config.yaml
n_layer: 16
d_model: 128
n_head: 6
n_kv_head: 3
head_dim: 32
d_mlp: 320
vocab_size: 4096
activation: "swiglu"
norm: "rmsnorm"
norm_place: "pre"
norm_eps: 1e-05
positions: "rope"
rope_base: 10000.0
rope_fraction: 1.0
qk_norm: false
attn_scale: 0.177
bias: "all"
tie_embeddings: false
parallel_block: false
init: "uniform"
init_std_qkv: 0.0631
init_std_o: 0.0
init_std_up: 0.0631
init_std_down: 0.0
optimizer: "soap_variant"
lr: 0.00681
beta1: 0.95
beta2: 0.98
weight_decay: 0.038
lr_head: 0.0077
warmup_steps: 200
schedule: "wsd"
decay_fraction: 0.837
decay_shape: "linear"
final_lr_fraction: 0.05
batch_tokens: 32768
seq_len: 512
doc_mask: false
train_tokens: 108800000
steps: 3321
dataset: "wikipedia_en"
Each number is 128 + 24 x the weight over the matrix's rms, rounded and kept within 0 to 255. Layers, rows and columns count from 0. Numbers have three digits each.

# layer 13 attention query, 192x128, rms 0.161, rows 0-16,32-48, columns 0-127
133158145139132137136129120143133126134123132139116136121148137125138138126123138130107108159119126125136127130121125137112122142115111127128149103127135127122158141133139121128120122125143120148147124150105126127138131121146121120126113117132136117125129128138110132124135123102132151126127116115135134149142119146122141134132131131121115125141113106108111140128118132134127120152128
128127128138117133141122111155108136122117128121106102130147126134152122152101116096134114135137175122123138115127142114119114142090089140133144139108140124138136123155126127141145119095113149156151160116124131130103121137164128128113122118134117126125125109139140118113094128132134140122096143141130139124142139156133153137098126110138116090127140122134114143124105122173121167164145
115096124111148141122142120141126101110113159116128138158137113133155148121131124142125119115103134129108131152139115176123130122143123153121128132117120138114137124134098155124109117122124132126094138094159136114154102117123155123161136156123150133144148138141121157137133110141128113116148117106115124105145131105135114095132119112121125141161101114124136104145115153139121109099137
126114142130109136131097123098145098125149120128164145111116115124136124137159161126118141100130129138149155139116130154141120141132109150147146118155142112133146118136132125118142129154133122117117105147140113166084152102125110119148117127165166151090161117126128149128145112157138089142138091116114147114100125108137131150122156142160146138150137138132104138136148112134135110138145
110151125153092107132109150139100088094093105143131132095138129162182129166138125121165150114127106174190112147162101138147109119111128121141120175141104173142131141111121099100135142116132091112130095104151142129104118123103114158100129146142136122132079128122134130153114097131123138132166140092140189130146173140138127085124123138130119153131136122147116124136155109158090126132129
124129129138099156127107155139098124144159079156101146104152165168178082142114153150175124145116137144181136123136136090157137105078120135153135110078119163171089099106142106081163144097136132152142125166113157158134119131103123128147119108144102087147140111135157119164143077088100128123161134119088137126159133184148131081150110119138090111137123108154104145146143099100108136156132
102145138141106122134156126147114122125136095130108089097074134104107166115143122120107108116122135132104098118139094101122146099092108129151129148086094161147129132092140068103138145149112113115096123120128144152138139179120110137157161147096113138077131095120145166138118151099140139149163103156118084158110127093165112151097108140096166138163110124132129096144157137108122166132117
081122110130138143115133148113102093122136144121112104111078105130117174084148112099130143134112140146089099095179161105095128151163134124094126204136053137135138166130110097108100125160123146119122158058122108122137151125100194133134144129152119125134142109086113149101149125126116168116160140110156105174163128108148096139113067171093100115134108123112131113139118124147120122094140
150134128135106151136115114100147123160161134149126182133125164143157134122113145134124096089168155149134164127135158106139165130123155108138120140137171113140121125123118141144120122113108147168156145111152162147092140117145133138120130085096132134120130151141130138125127144101089107132100150158120118111110091140128143119161184141130148077128123155116143177136174112146147139143128
135133146143121165143154152172169094115134138087157152168128114123145133138124097171131071133115134102095166151133145096137133153112143101150118114085141139155184130151143120123116122132105128119133140133094065161157136141103136113151180125131168138148114155129075131083134132146124143165128129128110106152186096148108148156092166099132138139107127136147097114148159119167148086100126
076105109188092086166165093097124128174126150118134189115121137109102130160144091114102112111164132096120101152155157132150089084121129124124141107124055131127110165101126102114158125096106138173181142084152142199135077148123127121151176099146105118079133120194142134113098115109173173139128120128162109125148141109143131149101137150145077147116132153135139134179104156110108128096092
141171119125157125133155116119111121128100110202131134133098120096171089101107166093144085112119144097137144145142164158150133167111114123112129105147112136128096133170095133126176091107158122105150086147134114162145141088150093159111125125086106141148136096112151107128182128108114188113124134151138134132148186131121137133100115160134095141174128108162090174133107118124101132165153
134135160118114073119173114080166179080170148144163163106101131155111088135099130147107115150116139133119121106133164151140174137102105139115150085162132111139124138117143148102120143115094173107132128191164118101141083154109179129127136065145151137134139166150120053168121118139133130127131130101140163144112128128129098097165123173087068152133145132180105137133146142096156115144107
135128087124113161127115127137078085131101082134111137132113133160170095157090121130135188139097124163157142152084187133093109087150118147149080108098130077189123164140129161179098127119123142141146073133152127129145130108136137128096118123086099100071163131150118104108097111096127113115130187075120158168178077169146087105113109145137130144147120177143135076144155111151145105147166
118157142126126163127112114106083112074108162178161131128161088090145115109157167126113132123134116138111138128182139158109103098129160185121142159147131126115106128164126102163109135108130127105109125167122104185155094107104143119156100126160132160128146082121134186112133109125189138126120118178113138100084137140139147166093112148156190094077117113131119145126115148097085122079148
146129140149140103145137137146140109116140159087153129133137124123125144146108122116125151124107111131101161133088159086126132153110094144075132157107125139128142104101152069149158135126195119122109134141139115148103085117118122110156188123095134122155077103150132112139087131136125148103141127133106117134109147144170082161127109124146159123123111092188131090169153142146152076127129
135145128121135118115110133115136120135132119143142131091112121152139131152140141130116136123133133162138109134113127145116134102122116122113111141118135133128139123137119134129111127141127106117133091145151118123108116130120117129129120120114156133126101146121120137120140140134148157132126118107090144142130116106129112115118127125134117132141135108125083134129127136120117109122114
148126122094154142124113127141148129185124112140143160123153127090113148139155156096124126131118118152114117096120157116077097114149102110124167084128132116123126133124124151189153130115144158162148110108101129114113114113087124099101112107096096101146127168089102102141103190081147152158115136159094130167137079166107125098128142114136126111131092108117106130097118116104158138146142
155148137105138133097094114094125189082078112130109094104119117158142159061184135105137129123106132125137118148118155137154078145113089137094122131123114137095095116149106111158144109098195113137130150094105142094148153143123162125118140105085143129154123104115098096133136093127119155116131151142111110137118115139152147142110174107108082093169151122155099120141144120086128149125127
105121140142104123124074155122111113129112132116115157159124110108177109158125122115139107135140117155138119109155134122138132145163152138122092126114158117170124147128119169103083143139104104124113135134159109118139130117147165107166104141142109157138165156162147138103114141162133166108110140125151138111124090137114148131154107096146139178120116139126168124088115155172143115117144
118085086140113130132105153131139097172125137100121153123127143125153144159102127127126127130148099135125182109135133116075164155133160124094126118122159128144114174103108162142086153113095124113134090135131080145121101110133071131144104119148113163093138126117173135141089170102134158118130155123152148119105139186100156143131078104145159149120105177111127139139130122147137095109145
136163103097166119155154118126124116125144114129155167153100126150147146143138127140089144117158125129113150119146109129094148107143138134175125130153126127130118151105140104123104154120134123142108122155084154169151122114078117154113128137147163126161140114095138176144140152131144149116134096123100131123137134137081121123119106112117150133129118143091100109151130115099131091139141
148138149110147142120133138082133145095136129160123107142191136128106160127137122132119159181133129150188100157120139112159142134088123089103138169120114127133138130159117118117120125129135072150140114134137165104113115164135121139117138109144176073183078129155133108135177149113134110106125134104169123104150143127153118107145136129102124130126139117123108158158108132130110134115190
142138151122120107088131128106122130135200156124162134141141111133099168097145122119156124120110102121101132130078115125156125109127127131142127180100099142156137108097141126153162141112142118125111123077144148130095139112158122131135119130096123152159102169084141137110132086116119086134177130129130131123158143121128150146081146129132101131152140132171138095124117135113089157114103
090185156117170148179126114128165129113094116131115091120103122100156142157122135160080117153123169128146126134158129143104120181155126141098138137148103124112141134135115091093155109125157101126110117109096142131118158166104148085163119116098164116149124075120125109113122106131135135095109119120173141136182125135178104121086123163134158143158099151156117139146125091101118133117171
154140127117121130111140138086114140122119109099119111098108136152108094066137144124151147127178115155165131169107119119127163130139116092137142101114129168129102137163128121112131150096103133111143115111121145123122130126128154148105150126105104121091111137125142138123125140108117112104126137155123115113134125088156140095143145099134083090142142098133085138155154149130119128123120
187139157086109139157166105148087134102098144145134140122115132127122136131087155115133142153145112117117070107143149138161111130133150144115147114086112154107129128098172157106106104119119119163071127148138098129130130134150132152132125087163121153106101128145118138117145133146109194124127155186146122144121158159180121148168134153131130137127095164125111140095116157136120122106107
137093122130118120166156096148118113119110100115120114108094152097150133203123158101127127109129105120131146134131117152089124145120123107180125144126154136138156162131122100142146121134112065139141142083139149118098117178113144148098123121140094116138126157137126144129164128104130150106116095183125169118170145143150101140115124137133131153125164131110106131109122092107107144141093
129133092149127075102054107120108098143157130093143146119112101109124163147171091149102094174123162100127116172143154163104156149097103143154116115135157111161148125148123096140125133143112076094149167144117153184110120123126148119133107095127139107099154124093142128126150140103126103118125128137146141163108146158126121149115141137149141102125107121157118165039099112146136124139180
108107146157154139143156149105089169128151102118125152084166117124140104133099155117186136147125145125117155117148173145089165132114151149130133149164152154134139182157090122094087140148133175132139087118143095114130099165141117070147141101123124154149139128080094126108111126095091186126113097130180121130062150149129121130100143117101102134120069130121156118116130113117130148161136
140116124170119087113140173141160146145148149152126137114114192137111104180092133121109121138119113106130132088131092156114122126099154106132127113103118123177130123197120129084126126165128172106072099179182110122084101142110104113123135140127092136126141144116171135101105149147129144129119090169116105135145104108122107146112105148107136147097119160131128123138149101147100111159146
145102220101126129099149128119133150132128141144147120165132096112127125121131126127133171106078098124137114110149109108148149113140155140065148134098106162103098082123121117146138164114157131127131138165049130143118110132121140145129131175096132155133077136100122092097132132103107127121125097151125098126118083128131089142099115163174171113138147080124148113164131111133086101113082
139182136135130134123122130157092126158135137162106100117147127114111125108127163152114115120074140151137144133127129114100082130117110178102081144086196092138124112148126063153130112114114132156091121121108105130098110123097124120100114143134130133117132139109152126157120153101112117129136141047155137178134132085153113134116139143150152120097127098136153114184161120106095157136161
085133098113135116139145149181127131158145105118143132162129137161123078160096112107112121140163105134132141082145135137087148126157131139139096147135133106119148170123144117141086134165090093140099078128156083153119109136148114107133116186150135113099130105190165128154094188091146145145130106109126119094099124149110185144148129128131159176097143119100156136096143134159144123093101
# layer 13 attention key, 96x128, rms 0.161, rows 0-16, columns 0-127
120134133108098141141175130104108125102156116162116094108117146145127161116105125115143133129116152092149130131100125108133124136116123150118130134130090123136122095121141142073121114107132128116152121143101132163148121118137154134115138135115152119150141106106142126124136148149123105117144097139157138138156113136155134107133126104116119121154136151129103136108136130125104154116138
130131119121146131147156133127103141133124114089137138125134129122120133116107126145109153121106127126116117142126140099150137125131095134112150120109115101164149126129133147128135150118112112116143119119112111131121104138155139121125116106165114133173160160101116130115124113134118131121129112172133125091171087157124121122109111145118113141096110131112107113130144132144104122117170
123127145129157111128125136175136127139139136136129120160151135125132122132127127143147114150140133122121149115137145132129135116120143153135108115147123137096127140113111123178139102157145126151121118108135135093130123124105130129137130131091155143090128132139147134127142132121107097163119154129070121179081137134142116084110127100124125101113100106151157134138145109095144149109108
142135127118157138135116115095123158156160134132156116131140115142119116149127131122091122141145130137111121119145100149173082137142126112135140140154148137120108124105172121106114148127149149130125106126120140131139166110153151086124107161129113136110134107127160104138146126134122139132131133059175124142140122101120138161124135107091167116140145133102157094129104139127166106158120
183116103090118160144107118122083119143145155134140133123148119141081122150113107152142076188123148142125110161114189141136125139125128106132147146148129140124112135130126115128105125147122158133154129165154121140131123145141103147144172134116130105140136136128139151114102109128125123131158152145100159114132159141149123150152110083088150124135150099115153114105116123122177148160112
112144127175104150128092106149093071114140099121114155087121122112147135165135143097129135163132092161144108150127120130141120107122148125164149177126113129171176144101128154109193161125128110141172124134104111113133117163126148122093086128161126126119147136121144145105095130127122136050128145112095153117121112141143157123122160163165154111172155119140094133108138100152097135177136
144119145121132180133121168111120096120097187089115118161123149090135147128139139167095077109124144119092121153138138139130120205107124114152119130113139123110108149146115100140082146151106154114127188122125105099136142130062194131127143155109164111147078134107090157126110148102120165100092113139110130176130095181117101091164120084100137132136091115147136089182144141142126097101149
133106182129110151118188120104097116122119150145126106121116119090155121114102157164121123127110148122096108116133162153120111123136150145190124141122154156106117129101145121118104126134170099143131175139132155168130149117112161132150161127101133092114163142133068144132131109133124122131132144130148140165125155198093132163116161089140158147102090124124149148128146108126124181132137
113158137141071170134069103114107155200124031159127165125147170134134091086092154104128145166147101150172151111120129121132109092104094162182133083106140140159105135122159164168137141094082126143198100192106140133128126165161130113098085142164115110122120089129193105133118123112148112107121137143115120116155104078116106137161147164134120100129139165079082144142098133142133058184131
142166136147154136098101131160163141092165138105131140134104156103097104106106131135121145104142135152104121095172102111105119144139170115133139115149128138078140064110122153111143155085166162138146123162106134091179150150196109126129121109107121120153099106126132126141148140148121152105105121103098113142085124113125150141133130133146121126112146112139123119123132153099179107151130
142130133118100115151154127085137116155144138160106150065144141104103150144128131152120164114082120103115097131095153126095159158166136130068118108120121170115143119117121119138159108139090174141159124147096136113112170109132092073167177125141079115112160132097143151141144078163161185109141138150183099177101129147097127165078135101136134133082115115130129135106160127137129130121162
144132107109182158152119133133120113126096086126105133150124151129136115123109082159123119125125151147121117093101120104139096117131164094087142154119122080111126138111122161135124135152131112114066090099125140100139134130165131119094129133177138118140127166110131173135125149112102119152133140109148138127119120138109112111114121133165155105188116140134168097133158166125115156113122
137098088120110107107118173113118125100135108090155174160108111148097144141120140117119109179121151122135093093089091133118134120108129175113101115146092089112127119115129086106106124112130113123129101172156119140165128140081144115106156148146111123137189148084151076112146129117135109155197131162106109182085147132152164151117114169100124134130161166141146141126113128127113159172111
155157154149154159123138136147156093124094141117145104122120156089150111115108148177121154127147105132104112135112150093112092125141129165139153131114112136147127127122116102156155129148153135135174117134110122130149140120139129153127169146107149113156115135104085117146104151088135154122101136136115131153107135096115115102088128122086115128183142125162139153135112124143111182160155
103118148119119148124158138131130122164166126117151123135137147121118077108167110126158089140138128110148169101159108161126100133172115155134135167164139096148121144128119124142110167114084136135159144138165089172136166098131157117111157167118153155115144142117153152100157090136154128119069155147176116093128157096094170119107137144140159106097145126079149133169119165116172137099086
141113122111148144131094135143102117118128120117103102152163131081126110162145161134119146119142136132105151170115142074148149100152146166127134137124095128146163119175092121164147137119146172093145144153121115151157134148134173117142161119104157076112145166141160091110149164148106125109111132096137111075143109141124113143090122157107129120075157103132112116088139150136113134094137
155143168142135141144131132147138124136106135127121137125127129121129129140146128109128103131125086104150139142143116137105127129133134109106147089143123133114103115144119147154126102158176168123108131129124146118126135142153133142140160127126122109132131117125128123126132139129123111134119139116109148157121136096103149113100123123156135094107117141162173142145124112116157122112141